config.toml
num_key_value_heads = 8
head_dim = 32
vocab_size = 2879
rope_fraction = 0.5
attn_scale = 0.314
tie_word_embeddings = false
init_std_o = 0.00856
init_std_down = 0.00856
beta1 = 0.9
beta2 = 0.98
lr_head = 0.0061
warmup_steps = 310
batch_tokens = [32768, 65536, 98304]
max_steps = 5896
dataset = "wikipedia_en"
Each number is 128 + 24 x the weight over the matrix's rms, rounded and kept within 0 to 255. Layers, rows and columns count from 0. Numbers have three digits each.

# layer 5 MLP down (transposed), 1024x256, rms 0.0744, rows 426-480, columns 128-255
137128147120114155117104110179109127147113147141152176132120122111185154107149101126106145090175082142095102118128125136123150172136125155121121142137151125148108136104128084134131110111132106124111170160123145113114159112144081102124137110124110136150094128119100118197170136159101102111102133137171146121159132153049105111127096114143149127169154131157120192134157119151142115103105
104126148102155131139138153130113117098123157122100149112147105129137139110148098125121128139111136130117129134132087138122173126130127130118152147128135111179127086228135156121137127118115129155103146098126120109108127084150132164133123126147217131117112142126127149157128076125127117154094118120105108118139123077103133119099138150119151129112128155152121085117118140101155115161100
104137149184113125132106085125125117132132158143111158117117105160140148162126111088116113114136122161128115111135124112103135094146104156134152110119137133132150136158159097157129140139097121163149141096118134149105125082123128132084119138141114162097125154084155109109140100117142159151110138140126118100183124112104152084111137146118130153167141112095128134105152130136120103158119
099122118131107153124124098142163135124099091113142149137142130137127119091103138115124122100137146141101140106135151107127141130089155127102086089150090120133130143196155115136147134163143159134146086179147107137084113144116133132106133082142106094094142141134105141148110125109109138147087163124146136150154136040122124118125161194107132132152138105127069140105118135119140175145144
137139074107135117139132160113125118122135116165106102134159102143157174114129144119127156121168126150143108130130149116104132173123139109136187129125099175136135143146158151183161107145071098136127102147149092103134148133168135118095108097148122134127107109162146130105163153141133108145137136156108162104066135132148101132142112126117107132106121125110153101119062174147101110106116
146093082111103142146139137135121141123132128145108145153152081109124148167166112117098126107086073139106116174122132109153107115126146075102176132086120165092115117175088132157099161114101097113151118135154145105168123127053111148149095136122149171165136113101124151093144108147105155168133104161102130126107118107079128140182116086089106135133119092126136164168126127134162103120101
138102122105083160155111095141095163106113160125174147167104125122185134115156099123118111166129148105164115133112139110138129135161111100107114125144141134133103143109109076142105121113136133134162180154111124098126144096109119146149124173120055124120133151129150127156113137111196104122162111109134137108191114152126141112123116143152124174140107154155127106117088107108147113110148
117151118125132116150131108127153152094128144114112131076163145139126190096144111194131130104123091106116132127124075152116175150118102126063124115099122121140157125079131128130101148119141101121087168149184163141172111133137139101113144129141122131113142146138125128158095124133087152137137116152122111146105100188128129124131115131126106093116139145124163112132092176113134119101140
142161128150121113106083133143113136113151122145158168172119125142142075131081137170150152130126098153133156096108162123150139140112145133132069119147126123097170131231102108151126115135149148107123139120189080123173155132144119152211126109158142125118121095122104105143153149080154108153097152113126176111140103073154137123143140140162137136106118126145133151138148119145138111102158
179124097131124106081143174125136111180159141131092163098163188123123099123134146056109143129152149167158137139074119123135129122137148111172133096144149171114123166113128137105141140150090106133128120101093181114153135146204147102122123156137139131137124133134142134107115138135105117084144114069107115142125088112106103165120113092124108116159125152184091130118159127151101162111135
113119135154076159123116105136180118101094125080143115118122108177077183120107160149112128165154151104105139138160153077130118113123113167134187141138128133140132150162115131119154089135150113139173111135109159127107098129122180179129156109132176150115169102101139129117135088133091130145141111116121105131113124105154146124162146147091148135115153138114106113105100099096100138147097
101108129106129130142122115085117091138173132149120142148131149101082141093141110115135138100073115127072107115123151116161134167156127113123149118134162149147142128200175111131139147113160096102164081126143147101151159107095093129110103128121165096102130145122103118132143175137110153098149113131138151093116143075143118121119134130123124149102145106167122143100097107123132095118149
121121080125095143169134123134128150139146131120141124132118108136160114103149118133153110152127137138160113114114169131130189150126094136118122129141112131146125123147094132121142120152142109124134112171137115140153121118136085142110090151125136097139134127106134148089112163149117119144104139133115137084105136074129122113157121119125097118133111114129127120124164125142153130114103
131136144114098115153144124114098134168168137140139134137177156139104145113106131127154136125155107143167126121143092117134089141134104114133118145124144127097145132143150105128126127120134158101118102139149127088117165157134130094172134121139113144100113129092113121120139125118143104173146125098142118095128097116142141149120116083153109151125151113138186110143142135128157135085195
159135130113160100115122129113126117109183099092212119162128145129150124138165117133114128112108148126113154112117139163117092175150102138150130172084125163128097121168080146151144121121118118094145150161133117114100118145083092120165152129105148110153116122104162179138149148143121131145119153125155087150146162079116123120149112131138138133102129128105118104110136117123105139162144
146133109123165114111141118138093115137151093141085137147138143142182191112129134158107123141094118140130128110124179132114092152088137169090157094141137154141071100148105108108147103107112145114133126195137118156143127116149133129121169120123113157142141138142109137134121119125125107150142113119117112129116123130114064152135107139162128110094144132133138154091159142150123132147129
131111149115118094138136104134145106088102105107148131118149161118134140147119141111126154120163164158133128142093114144111123157143104095180150138129097136109129111173134102167188092136122148131151129087065136089165130143102132115132115128085084127125096156132151136127162171085131095186123114126131125100130111147135132162119152158147096135137090143145118132139139122120158120138112
175132123135134142105159162107126103128143163120109171141125123113089141118157110112134118131129163143140127168090066158151111127157133130114098067083143114102083167163073099112142115130099143122120138129124091087127120151152117145079121125068128122113176145133130131134099143127143141175110147098108123070143101081123138128080144126129151084102142121124129110156126131121134093101114
093099103082099154135141145173139184136153170136136107145106113112123112108126105126138141115143108103116142136118122077153168092119124119139113121121118128105126173225102142126119124144141111103162072116073193080143114116110114146124103154172176124134108120098132134116137140146072109175135146109118135110116108084109126145202114105137112121110146139142115142104084120121152155090150
131092138124166100182119078151113109109129160092107128146115184132114118118154131107127093200073120099137080095126085121121108127133109111151149116102103126121119154088109099139098132128172117170108140173161183141114163152124100117157174117167085124161155177093107128138098159130181134158173108155124116127150104108139089089124119114125102144157132110145124154132171079133158124183142
147137145089131135120120176109098148084147123124121135149112088138150088145128120155130143060135083111132087119113138131154103183125089116126096120161173084171145139200064128149133122120152126128129134158109123112120127093121112116138167163102209120125081121103106132117121152103106137096086099156098132123106160142145143087141136116143135144114131152136116103139129116145127186122166
127151112097144144132080127159128131142059096113078164118189111152129142176122169088159121129090133138112127108093163197127115110090171172158187135087154089123119139167145080155145097137143134161113142136125078146105142111178105138141150128121108120186141098175110081133106108099151110142170101120123144156113061107144129177123153098070115172121151168077158134132134171187147165101109
118098107160134157121129115113118141181123160121108118121099150131147176130127114132128147155099149122109122104093120109093135137132131158157114080070144135136122067144106119119124150109114125154093106131173117120142133127130140130147196128106132167084149132092142113111126109148153169130105081099144108163120137109143115114111139164126136128136112127116116151106130108109126194135112
117120167125128118114121130117098133156139124118090130149124102145168114156151123156135115105111149116166069169133152104161152127115146125174107136082065109148141129125126118146115123093108125157110094120170158106164138135134094081125146115106110119155157092106084161105084114115106123136099105140123180089181111096124131163149095168120141131122093118080099128141136114123126138136117
129149126156175121151146142157148125111141111108103130129124123133133130087146123172133122099126179110086126143146111156114149120124141156128122140139090152148077153182136076122137132100103128134115125131090122144123131123118120132102160078049114143129136140105097146128150096104112136128122126127125073081099139104108196162174135114180166136123161099159104119127112133094150138148139
129076143145144126136139108110094095123130141141120145119087146120207154121109149134122127118149140163147084100170151108112134126132146125089113090143181119169081142148128081122138137150127146086104141161131140134131162129129135131141075135131088120117149130158105137142127111125150090134161112129139152129146107151141130134099163093125125115122120118138135129117123123120103130100169
114167144107090119111101138118147141106123122120125127103172147113080154155113126067123166124116115124122144114134124115191121135131100102114140096129126117107125137213121139119118138138111142127099152124144125119129138117160146133116121145122165114122138125107118145184142130165127154133145108125145132149118139033130133119081137133127105132132118110110146144136174110112138173127092
111082144130119092074148115127133088124161163122130152116122148111129096134097084130068116135116135096159149108180104149126138164121159187147164127132200121175142103107111134099129144114137165146134124119094098155111126116156155146132188135126208155139119097091156145158121092170137146150095133144121111146169158113127102125085085115054206085149124131117092057124120141162119121152079
092111117087106099100150144139114139118138107192113133145148117116071125147139138087103086129162116165141115161100134159153107154130045130099136118109185118133151181160139136115099122137123137134221135128126145175130126136113145139139173128168117158172089130120110139101141099145103145149145089162075127163130155128120104174142120049094130159158126130130097078083106126065094121133083
171106110126130140126115149095154122132145115118164144145129110115147106100139165128097133118115127102105108102107175130109123118074098144132119155097145148137138159180130135113152116124090114118139104150118128119131143123132151166123127145105137144146115100121126133152139200126130113132113158118126130138147108109122118124159116129135133125138140138130113119122118073111168167146128
132097139120087121108109139133152135094110126097139115134143101115174141153097110109095084111122170155145151142148119095112116116115089123127129104114165131123119126120116116133123139120150119153156161141105136145148093110140138153142096154155149124119094122148149138162151101095119151140125154119135104155150135140113140115139146112135141121134100147129126127128145142130146121155116
111124139147087141106101112145155141132135145097162148155146134112119124145148125131161138109095119104165128150114174130107118093116135181135116109124123167154090129152194140123160143061104148110158110108151112147155113124172137102125124093106080106141154068109100143161136130130125137135138122144127120146141118070128152138114137154136109126120123148126118115158105143108160113098155
169118119154095134092121152132113111140132145191136119109136146109110146101121126139142119091118144138111159133168082131127132124137152105112171103098122173070112131104130145149097162148108087134126115143106111136154094107121146143140097105117147134154158139144140137156137140122145143120130160139139134113154161110130135130096167110142131142103138127131111181146101182160146125115134
160100151126128157129084106127107118117132074178106123098126149106163130138156125174109097122109144151082148153130128118142166144138167115093220136139135098130104107068147170171087148179146105108135135138142132107166108144120098126175171093149168124176117130126110175119147186103178156156080102119101153083068120176099133143141141138141141110110146129114137145148163097169127134126151
127163130122145143103099127119144092159101125135171157134108174147127139102146143096131091124118155133109123122165121095141110103174121155151120126117172143158097122149051090110146134127124133107147160119121126114096146079146131114149133100078104115139141131142090110143136123156105109102120075166123142116169165123167104135142112143122098093108170127107117105149148137132135138127148
149154117120129113129133135178141110137148118104124168137084091118169169091073133156127058115125111127125097165107150135127114147125098146104133160095122164144105116090169104146107127149113132115106134112150159171101143102160111116145129150110164160164114138120125133121184106147167126147113152070164089140129167152108154107126144164115103138115156116150105160132118170148094142108108
127079096085144139153108160111123118129122148172157141100117166106197118108127096090141136131116121177133130117172135118144139133135125143098125110132135134117129123150139145143121133137154125087084123147107115123144141093129109124120075149109112082117114127160108122141139116102122101103127075136098111112112150129103099157168114159090130154125082093162158155133118150152136086128105
146159136125128096141134117116133158131134159111155147096102103099121108089158111141155119103126153153095139111117121103147153147110139115116093125159133126132136156107114124139137142128159106113156135124124108109126159107163146099071165132120120105130141123158142159144099114183144110148130100127154112082136146106101126116134132161083145104124139126088119150118150096152119134100106
146158139152148098119171147164135155123136115130135148154121111152099139116105122113124115145143147127164144144138152086116093116131131135137049103148090129108094094167153146129124147133118184134097142144171072130169122120122167148102145091146124123119132095150115120112157143170158133160133165128170121081110137028122135134148102105157125110125110093117124111163120136115091134108181
107118130106126150132153117116122137106123150139133090151147136097125107138128128103083113124167125144131094093116106181149139156144092124137170142112151124145106121146143129094117093105139118123112157127084128092127134145114129145140100115153161137125121161120128117096090135137116140139104104108116151109154127138140144124101138133071146143128138117130099108121141133110118118155129
151176102113111104142126044103149107139152118116168124137100115119129111140077143150124123139155148095128093122118127149111156123144131157155118115179107162108111152125098136155121121080166125134105132117119157139085140140125113133131152117136118105110088110157141110142179132162133151119148111177136096110156126146137143127150106138130162143113135184140082130128101145148158189125130
106110178145094060125116121129141134117119156128078089154136123150169155164113099142091139095181174170080112136142092112136129129125114133128141100106139133159122190099135072120105152119117119128102104110097094134167136102133143102167124159133127153129109136152125123126086152134108139183133117151096144100154141160151123127157148148171128159145158101128122162140137124127179166130145
093153186160145119108144128146119128087133104099127149146095128166105123119120154130128097143086129102076065126097122123140082157135118124154093133172118134115138116167128166125152146126176144102138144118090128128115096136131124150133135165131174115150099129139102130083132131128114087122125088108136097137144168105120100126176134115045143135132119079122104146121173126138150135121120
160133167107099101159113180167152121168114152100159125124131091115074051118156131147132099147094112111144147128152100126122104113170140109140160098163108117109116088147133096106163139148165135117140113139127098171104108145154092108148140144098183084117126168159118090134119119114140142101111104107127106142133124061158142145177117152118125096132129129158141114148063154108120142138111
125130130120125129105148150140091137137153120145122139098119126110128106136130090155097134122134163114116134160113146121118140102112107122118094132119104130128122161160181133160137122170091114144174127146135137173094086116112127167125122151112131171113131090146161107115115105164129108134082128104127099178091106115108161145126175117129148101122078160145126147124134124110111142164088
106075129134113127132111103133112118100110116107064144130099170149182160145111152126119165123106086139119102154088163101127143145141081164137140098154105145169113098117089140143139167121193137126114133130113139146098138170153129154146169133089105113119129152131128162108151121148093115118106076129097150113121131131116080170137100101167130135116149146116132141130116111114112105123135
102132065126102119109188160125117115122088131161128136189094138088183113146104125139110124161140108169130142120092120111137149139141130157134084128090104180109126106101128120129112125131137106124120073126153088122136178126117142140163111170118142148165142139157103047167151134125117090101129129177107131103125104179122112114149132134081128102156132096142087138085111135124137128106150
112145155151147117130119113092127119123117152093162138141104115128124159105101105118104140138120151120128123126113138171157125134154129112112141132118133184143110147120096089083098103155125149137092183141089132142050123134101133145140110140110087167198096155136115135116125153189114154120190128181124046110110113120126105121145139098096142135105167131117066141112114140152112101131088
102124141128145172114080103089158119141127127120148109123165140095093144131136130171134130150120151135162110141182115079162136082100144174131155107068147089132148119157153142146137105171090113134117128125164151128113103139130132105139139163133147147122131107100096134133109160121161152129126144137131137138148115109125085148125127174126115136106116124110138174144093088105131177164072
151181127131144116148140106101098074128165132119144093149170108140164100123094137108141158105070135110158173093111100135160129111114131140095149134156140130152072142174154122129165140159185155163157086131151096135133189164132121148144119138129119115148104129124147183146099102142123146140095090149066192124144135098129145129096114131096102091139135143078122112150150131116109121150104
126140110126113131117119113122118052103128121132133131151146162108170120142125133138147122142125095129128113166114121129132093156148111099120167102127119135117121160148082071156121123117105097116102128176155106160144092139128093119152154199100107126106187111121106100151137144137121105113140109076112130063119114109089107139098123101129156171158113084110115163118127172103128125122164
156113126120122115125105159116150140101110148117132101121128096087179146122119149121136146122121075143112137080110106168090131148126107107145137106150184104129162093159128120132133177126098124131118164101154101141130139122159141139129116133120115108134117113151136132150161124134106113120155127091131131105126107096111133151119136146094148121127128102129125152096101126134132112151110
144136154103122134136127122159159152083142134132123152131124131121120114176146097093135134062166152123187152112131113157115108115104145070130126176196117137128176139111130146163126131086114149150157176133087156144116128127144109134144136149117141158140124107152085136071137142127195144111120140141121142124137146143142113105151117116127149121136130136153157162090148109109149163107159
137146136116148113127125147119138102131097148130132114142119112098144138128159098110098160169147116124086135101112137077113154133137134127119158130152156166140160156018087110113156135131141125132119126141120158123101079149117131125169144128147079136131157139126110184149126105132159155143124134122101154155154143147107112123090115060135171171066160112115105119141118147134114143107110
105116125118070125126144104143127101145133160114121119133119110134121135138104132115148097158112127139116141141149135137125164112142093135117146156133142144081106133066149144092108113128134132133157085105123132091123100144129113139135090137103121142102118112151114116133138112137172177095075155148123157102160150143173158121122138109127122156149132123137099115128139111131140128133146
# layer 5 MLP up, 1024x256, rms 0.0828, rows 427-480, columns 128-255
119137119122172126088137144104141124114161160096139141127144104095083125124091139122103165113133073125159143130135109098100130135104121109122134153095132132136157101130157138101102131179104128168152140118115143155104128114150114106126111100163167107126149128159172128128162096125130123139109103128130138102130073128166130132090139129125142137117120165139141094108137148142099158123072
120138114095127164111157142142128129089145157138176162138123112150118150109101161133149119134106106068129140139145123162148146118161151078111088152118120144096127111111130130097107118156136123102097114177130131105145124164120160125132119156122101089146139078157136155131137184141128108129143132103121154132108143144129132160113115134115125107098125157131149116144153163127131153121154
095127153118137164082101114117121131130101123136132141115156132167147112085099120110155088138145096121122166139125143111121138125089124120148153157119134091149154113125155129097119146151063107143181114124133153121093097139145105110097110092133099106059146111115147144126111085122129130149075139144142145139180107127140131145124129156128119092157134144129119141138167141127107138162137
094113101084126143150163121132131167129172167128124108108124077084082129134131097117142106119168119133129130125129114126119087134143123095134132110093105145122142113133138147103079119155125110124109124139145119121152138156112162119144076168141127127112175161158131129126122131138112089128167126147127184120144120131139110153150126127097142144076113092120143082106077111086164117118109
105092102100070187192118163161145167158134114173131131144170129135119138151111078094126104100157134144112152119104146116130129105150183126156156153133089161117135137119136170167080141142108113141151128119138098094135132141125138119056105059142154144147144125137116140111171114144075087124111137151153116149122114143135149097137114117129121159113106125143118103152144085112118120117135
126087134113102119167168138150124203122120152137126173161112175101122112078143125085117098138138105100153131122175157118141170096121149091103156126101116110130146149146129163150141078107115158143149154147124135110148113117100130142132070147133131142137142167121158119121146138110155111118144174090121154134143166110106118117144116155160112144139109203131155086134106104037108139090122
144124133149187096119126127113173168097166136096124137094177141129125093094123110152112135090153104136123141094168089131139125144108150091106180155080112127110132122135182147113135112089087146160110164106134138172157140168102090076105177078147115179142072157114132150161105120049073139111117124138129129130088139182144113115144098125120127135139125131121173123132136163065133099090133
149097153136131112134133138087122121103171116166099151164148126121113129134133093114146134108128123152117124115144118101117125095141141131106144115130060160142137125132118098084156153116125130107102098124128070142125085101122102137058117127155155135129170124099138122143130126109122174140110126121126086081057145122101131132142134120118127102116080158099149141155088153153131108179094
111121124138126108080132135126084159073071093119109088107134089136122126107108115126104090108132117103146120127157147106140137138116124165079125124097168152084148112143155132063120137117106136165133124156170124119169129135102168154132106132156135115152160131095125163167146137138102106128097187153158182128150164121136135093131109118115106102139128113103169120152124091105137107149148
105116105151139153160078130108120125122112117142125139097108112101097126124139103108089130113186113136124172128146092155119112113133179116170135163100129130145157133124098102138129119121071099160161137101111122169120140153144157161122105080148120133105154122156107132079117122107133127115120112101125102101136136117132190125124135130141144155119149143144111132143085096164159135121100
149117167114158132153103102143118141138141113112104147112121122095084126136073130113113128111115125139134171123169108134125109120150144130158113128139085119156134094134113167135136140105120099138111115130129144129107077130093137162157149120156136132111116123114146138096117127130141142092167155144138133124113159127126096132135159169106119112092111141122117169129130163126167126154112
141129169142154116123128132093117131130156176122125138132114183149109092115135117095134131122164099130119141136107114117138107147128095124140110125113135113130153122149100090146114096127127132107150147106140081131128135109104153106146115093130133136115172131155133134142144162131122161128094128105136123079161149107154144106140160146164116126148089138100100097146132096142127124145113
128138150131120102151105156125143136137122112085126115096126147136085119146102133093126132098147118109158130121166125137194083092124140143188110119090084150096149128124128073159120106115110136157124120119123116093133109104135110071118139112099138130123108114164150139122144113130125129135122128081160137148119127143171144140131148128109111096151130159115113100131125124150116115155136
156110092119133138184110169106113136111139094148166110135190134140119108144147110133048116119119130175124173124149112137151099137172117101126124146116153121080085138135119174126138146130120129068126108105148100120077127084097156156153144070129150152108176125160171138124108105124104157090168171141161134148101155144115168127087142160105108153117127116152097075156083133109150159154141
124112138118120144150141151166134114126121122112147113120168133150127150161141115062100117107100140103118160152153123101126123137141158150142107148089080105106120124120150111143114149140135121153084135130111110135130105123141148151120138135153128113122133134129123129134128112101115145135144122112134109151111129138141131120120117104151135151135126124141120131099140128090093137124115
114134105158142139142131125106107115122103115133096148137118139098099109086119102148128159135153109150168111124140102099098156112113174102171136172108106137183126132119116109153130154073118155098103114068084119122203125145109128114149125146112100134124124132141125107101136115099109105132116131087116176133146113167132122152157144127148138107106110127146140110161147107111155105108076
134105106145173163131148151149157139103148162129125131112145180126122112121116097112143111153135137135112118101115110117140110116129164148139141142121132118093148140127084114150105092131114141087115161094098103122119123137109123114089141122115145142182154141181122094121085182120085171131155137144130119112090088124123145149120145100115126088167124192123109103125117144129113117102127
149123122123127147169098119083181140122142180174120096124114119143103092126133114106150152129117115154093149124096129110079139094104108069158056103140092103131130104138119127139107148147140102093156138084127105116126105094130102132110143135153132082134110157109195117123168133116095167124145141133125125143106134137193129093156133110142137161146098144145159177114093117124132127108130
139089144152162104107121137169146160117165175131117107088141091154090114126122115072106109116144129126158115138152096096173111128126157090145109161075100147048173141107106143119080157146079118093140150083114122173137107148110172082155157077146138115116110164082133153109138119114098126134196128097170123122146110133111137091085147121144099109187136123172156128113114112143140163116113
107132140113117109086095183123125133138136158191173163102156117120103111103110083111104133091134089143181099073118122139141109094124167123112093141123141161144137122118126138173099086139095130127125156121164110131129123075144088116112089125161130133093107141115141172150100163088083129104126135151111190123070128181129158120147116150161113187115029176095108133131077084107071106144149
191142137111120126123128120114100187179169187150135087062114135099147142054082158132109158128153148106136153092149158161143129117127152131107115176086126134109135128101134162170093095122074096123158136124133152150095158158143116137080095093129167109119133104114159140138112132131126140099088101141149149110155140159111131150051142147161068177099141109114129164165085180095072127122116
058101135133150061146159142167124130114112159090166107153133120132103130120103188145124091126164125170120151114100116137130107146167164100145156128126116117079122125123131152140056112136120148139144133125159114121119122147122152136139079144117090121136160124140134185142158118128132131132160164109121096101128106118118115144108146164124125137100114092142119116142110159107144106107139
075127150095132098126123127130158173118163144073117132158114099115118112102112100118139191124148136123165097142140172134134175106128132106107129159113105147156160123134166115120073108101109185214083118143126113113130126153115091118146068104125123136115131142139133148175170150114115111106131139129166110125149132116144110168073096162157106124088116081140144160117101108101115081103116
089137127105156122092158153110120148117116135105112106152107102159087092121136153145122172058130132095132165125167151134105138057128142120127147137131119146160117133133152129120113101139105102138138106137126139111111095104138166145139141133147112174134111176155106117146139098115087212133152135090120143108081122129094101170137197144155133118143124118137172130146080189102132073131119
132066141163126116151135118163123112137147150128135116127108163155124124081141153114122115103150159111125124117151140103136128120129140165113133126107158075141137137163115093119125151134106152139127127160117120147123145165151142107138142102113127134117157137134125077128141115121144144121127137114150109131137143152124124152103143095126135116123099134111128121127129126078091118123158
115123139105124132130113160094142123088119137092132124066122136176070117148066117119123094078146107127136148134125161110141132091103105101142148131115143150132100071134145106106108122113090136134111145137106133159122101104171136142096139095123112126126125128171101126122136118119120152114139158145133147194103141137162109118096153099131138132109121159142123140161119150119128154166148
084095111120108129122166194121125108137110115125158077117155108117138126104089101131113094115113124143142173123168079127125117141178119127178146205136151088071098090132108103106151148097118105135163142105131100152163111106124154124151165127108108093123100082189169116146146089104134090134129171093139131157138156171136122126130147127131154064071089126108124116200082127135135159186085
104123079112150093120150162153115159132145125142142102133124160119063075163135139120099111087134080144180172129059102159134114134099118149164130174135133120112145146135130094111146130129113110152142146109118105113140088088124168148121117128141125102156123141144151137151129111112066101092114170154122164137127168132131123177145083084108097113126110137133128106121087148099084166138084
179118114140126108126145137152121142126142146118119109158150120148117126108151134131139113129120115134125138109132148128082124104125100115169122113112139155140132104142124115143086128132141092111158098134165086140098153109144120129102107108129128120111099137130128149117138186094132125139115116126128152092097099129111132167121111142139127135169104156148146162112156144133107144130104
113149112137179115141123139131115130150108114164097146160098140137117119093144112138118122126118119129122132136161099158162153132104141095117147172142088083081090153123127120133151124143087133134131163127126148117119135148129158111112119131116128142126129095125132118097084127132126133127116135138142143102114118111150122143090124126135128111129149128153132137117134129145141158137144
133094138097111138098109149147156180168151117144155162107137109113115125158112144121122136133137139142168139113138150125126110142173147118145110134108071134085070089122168138103094127130122150114121148167166120137192077156139129130146093085105146147119180111154098139147127143137127104127117142114168140153120139112112148110119174157134126143097107104110112096109097115131140070067156
191136156097119134098138128166134109113111110143133106131142111142124147153086151117089113125109112119141114134131155102117113141116182160122109156109133145133170102142125123130150120132097174122129153156115164100137095150168131135139109147173142160177142077092132112144119065087112151119155152061181156110143147087115141145148114128099134109148114108117124125118125135169120146129090
106117119133148072136154145108142130142096126090163089162147157114124123108100128096081149107139145121179125096105178142115108113118109104133099155115107134091127127108145133134073109106075130120118140131117121125125182130134122160059099077147133160109114151132123095132119144110126120121107144123143111140056165139153125188100127152102148109132150106084157160117092137134104093106153
132156104118178152129161124123122120133165160121130117128113152123136119098132155090132146121126095137121137116188129149100151085120088178098105117145133118125152114133145126111148153130131104112116139131160121116119166103114169132112089128099114107140113138116136063102142140111117099111110125137129143116094136125184142123146127142081128112169107132104140127116109102136109109136108
193133141139128128152108136160133122181136163129087192162084144059127127089090115120090097109186096128148154151188139147113088131138115080151126141097095137135155108122153123152136142126105154132101124128123162156152123114105122121099105159140158164142140132144146160065168143132128178099117141055138133158139172219139148144085136136134089146102113137125147094128110183117098147111108
132098128098140152146152133121107138135091124148110113120132102138133114155114143129111109112111121138116163110141117131114109119102171090117126118162120113114149132089108162147108109126127122127101120163145156145130125130147144140131113123138118116084108107124121090167172165095104175110107122107116143106082171151157081134139133166159112123097118146128130132185148107097085145128108
104142129108165133123107139124140098154113101153147105112137118165120106151123123094129104155132131106164121140110152128093107142154138124140117160111094133137177128083144138127110145101110131126113155130142143138174109094132146172119107129137131137147131124078128088134154123065133133087135105098202148172092157169123146092126116135110121133169113113099147133124136140161098140125134
138134118141136100067095167192158125145129095107136116148122140130055137115085064150098150137140166117177185109089077067123096140149099100142106137074113085121122119119158126127174094121074136141078120147134054153148145082138153107085130108146117201108128119172127133120158125128140184137148154111174143108113103130147147114172162155187144136150111143084106117142122124119089156083149
096100113113114134161123133074122125142107133114131133141129138129088117125093102110089111094116098117138181117120112099094172133133132106153153164134105079146141096133130163088159106126091118156107104098127120126144095092119161152154138096159123136153146151128154107137139120116137170140102159088126150151152119137165129122113158102116131111112123147101126135153109148096140130106107
158138106103148104128145102109123151164111151134162110134123130135117118091066161130078077160130119114116120129131104067109147108158127146142154145136106118153161102140151135151121165102115130137167131117192082179095139166099119127125128164127127120155103113122137134157158098129092133137109147132167115146143181140161189136135114147123131106092106173119131137132136115117079156122153
139044165131091050116066152114124115096112160094127084132099108146125149129151124103138167103122104147115142133161155096097139127104142133154074129103088133139102104116113149139118126167122112175095115147119109093176165107141127069125134111135132136171158134101150190132107150088133130146143171149222109108115112157154105161092141181128150168092103114109133109138118161125143144159134
166121129121141129131127143158114142132086152161117139116119116091114131096113091123134134104112093170186134150111107095111132115129164122130126139112078184122131103119136117103127097131125132155142110148101082150120103153148138105071080064121121092115112091164146116137153129130115126105183120158128143128154119136091095157120132147108155125138062115149147127147149163140107115170087
120121151106106082134108170149146147129135158152138097111144148082109117103107124102095109121129124144181132135078158203128131165128180129134185152105107126116166144132128122118147100138138131106126108156126149117128094139106107113107067150111154118114134116133110087107092146123142108061154191173148176192115154137146132115151094136124091113088103081157135134129086126148100120149151
127129151124155132181116124074075128141121110128120143159131160129124111137142099146138113148155153144131121103111140136113128138117122137121136140172093146134132114099139138165121118118097159123097124130126168165122136102122114143150112155165101132119165189126147162111142074091134172150094121106132142134087132114097089152128140137129108157123129144142163108143157146157130113125126
144074155106144090123139127144124137106093159094119177140148140138117119158147196097069135124129084132125142121134146109123131144163116100130151138139094135150117082151127166135133142127125142162107132140116093133122119152131145123099120113123120134136150135151161146133138112118077157098146131109137171112114136162121085152123117155132071145141124191123157083126088116117087117103142
115085106067130126095109142120110145103092128135126096094152132109126150103083142097080136121137157094160150154077175113139152126145168185143092171146108111159130124144158144164083143095106151124084083124149135131098065157136171152151065127097138150128155141131109129121168142102136061111173171125161150125120124125127124129142126118148099118152098097097163102113149114139080106100084
147132115118158127093126127102170108106122089109171141125111094119120134096109110111115169111176107112120151111097160130167133128154152174174124182125102149110130107139110093153127084147115104120116125099121137160108141176104121115116135111125130135122105132177164143139132152127125177121143089116149127133108122148138124138150145133176150081155144141066125123146158120135108112121100
128097131086150172148132122163109128117134148127170157114125152115123140142075116118094150146123107161142114107149124103122152137178137120175136185120102141090095115149130159137129148161128136103085118147144134156142096135116158133125139125154109127140135091122130166127089132127140126130124144136145166134113146138112128133161171167149116078111088149126158138150089131103145156141130
174111169129129108113146131135117108153162149172162106123170093110117094127106118132114131096121119115093118113105106139167110145103134160126130122129108117128111142123167126131107151138131144175145096157143138101137120153132149099146115097097117144149125143159143132132145128101105130130092182141127136135135120124110144107065124150130135100096124173098116091120148107136109138134127
175085178112100087141114153123159133088152167096096126164148127142118075118080183089100129119150118148128161114126103098173079154145138115162156154129130102095137121143136116171138148183098109134126092153145110158140083189156119068136137135137087151109188133097140137139136135095139098083116113110141125131134112123143133161104150123177151130147110140127155091123100145091122109097152
102125177112114087139134142134155131127105158109137114145116143144113122142102172080108140137130148108104147095143156131131130142108160144149077120136106119127107114092142126159156090121103142150116102137141111128101107145116131164133126126155136107153132136146118150082091134135137129116147156074122140140092144115090151146143140156116115139149128127127097136162097111099149139120125
152133127126096169085141132161204121120141175081130146152188116129108101150122175108133107066104139135105146108135089111125101092140191121100134179150104124092132123122140131150160139114093154133126083085143122126109097136135151118158154124112128125134148136120138174088117095089131131114165162098116135106151095139126117126119121145140125140175121185129145135128147132117113164095148
141114158137174080110085151139185103134164114165149077187142138130129138129135108107098132099166118131111147124102128068135148160132135092125117126116115146103150108117148117128138126112144155149086119101147133140108132183136110172092076100116099080129141101094120094125109134099172138090145144134131114164145145161147122148123084128146113149141143109128127111177100148140134104090064
140108131163103119129120130115099136168118113106122150155108141116123142117126095117134118127178099150178135075125153137099141097139108103111159128133139103154161144127120135123124125086106114157176104083144106153128100114120132128090115135139128154139125175196143118113159111129109125126144114124159154137119136112096131124106131155123117126133111144121121134114162106122097100144077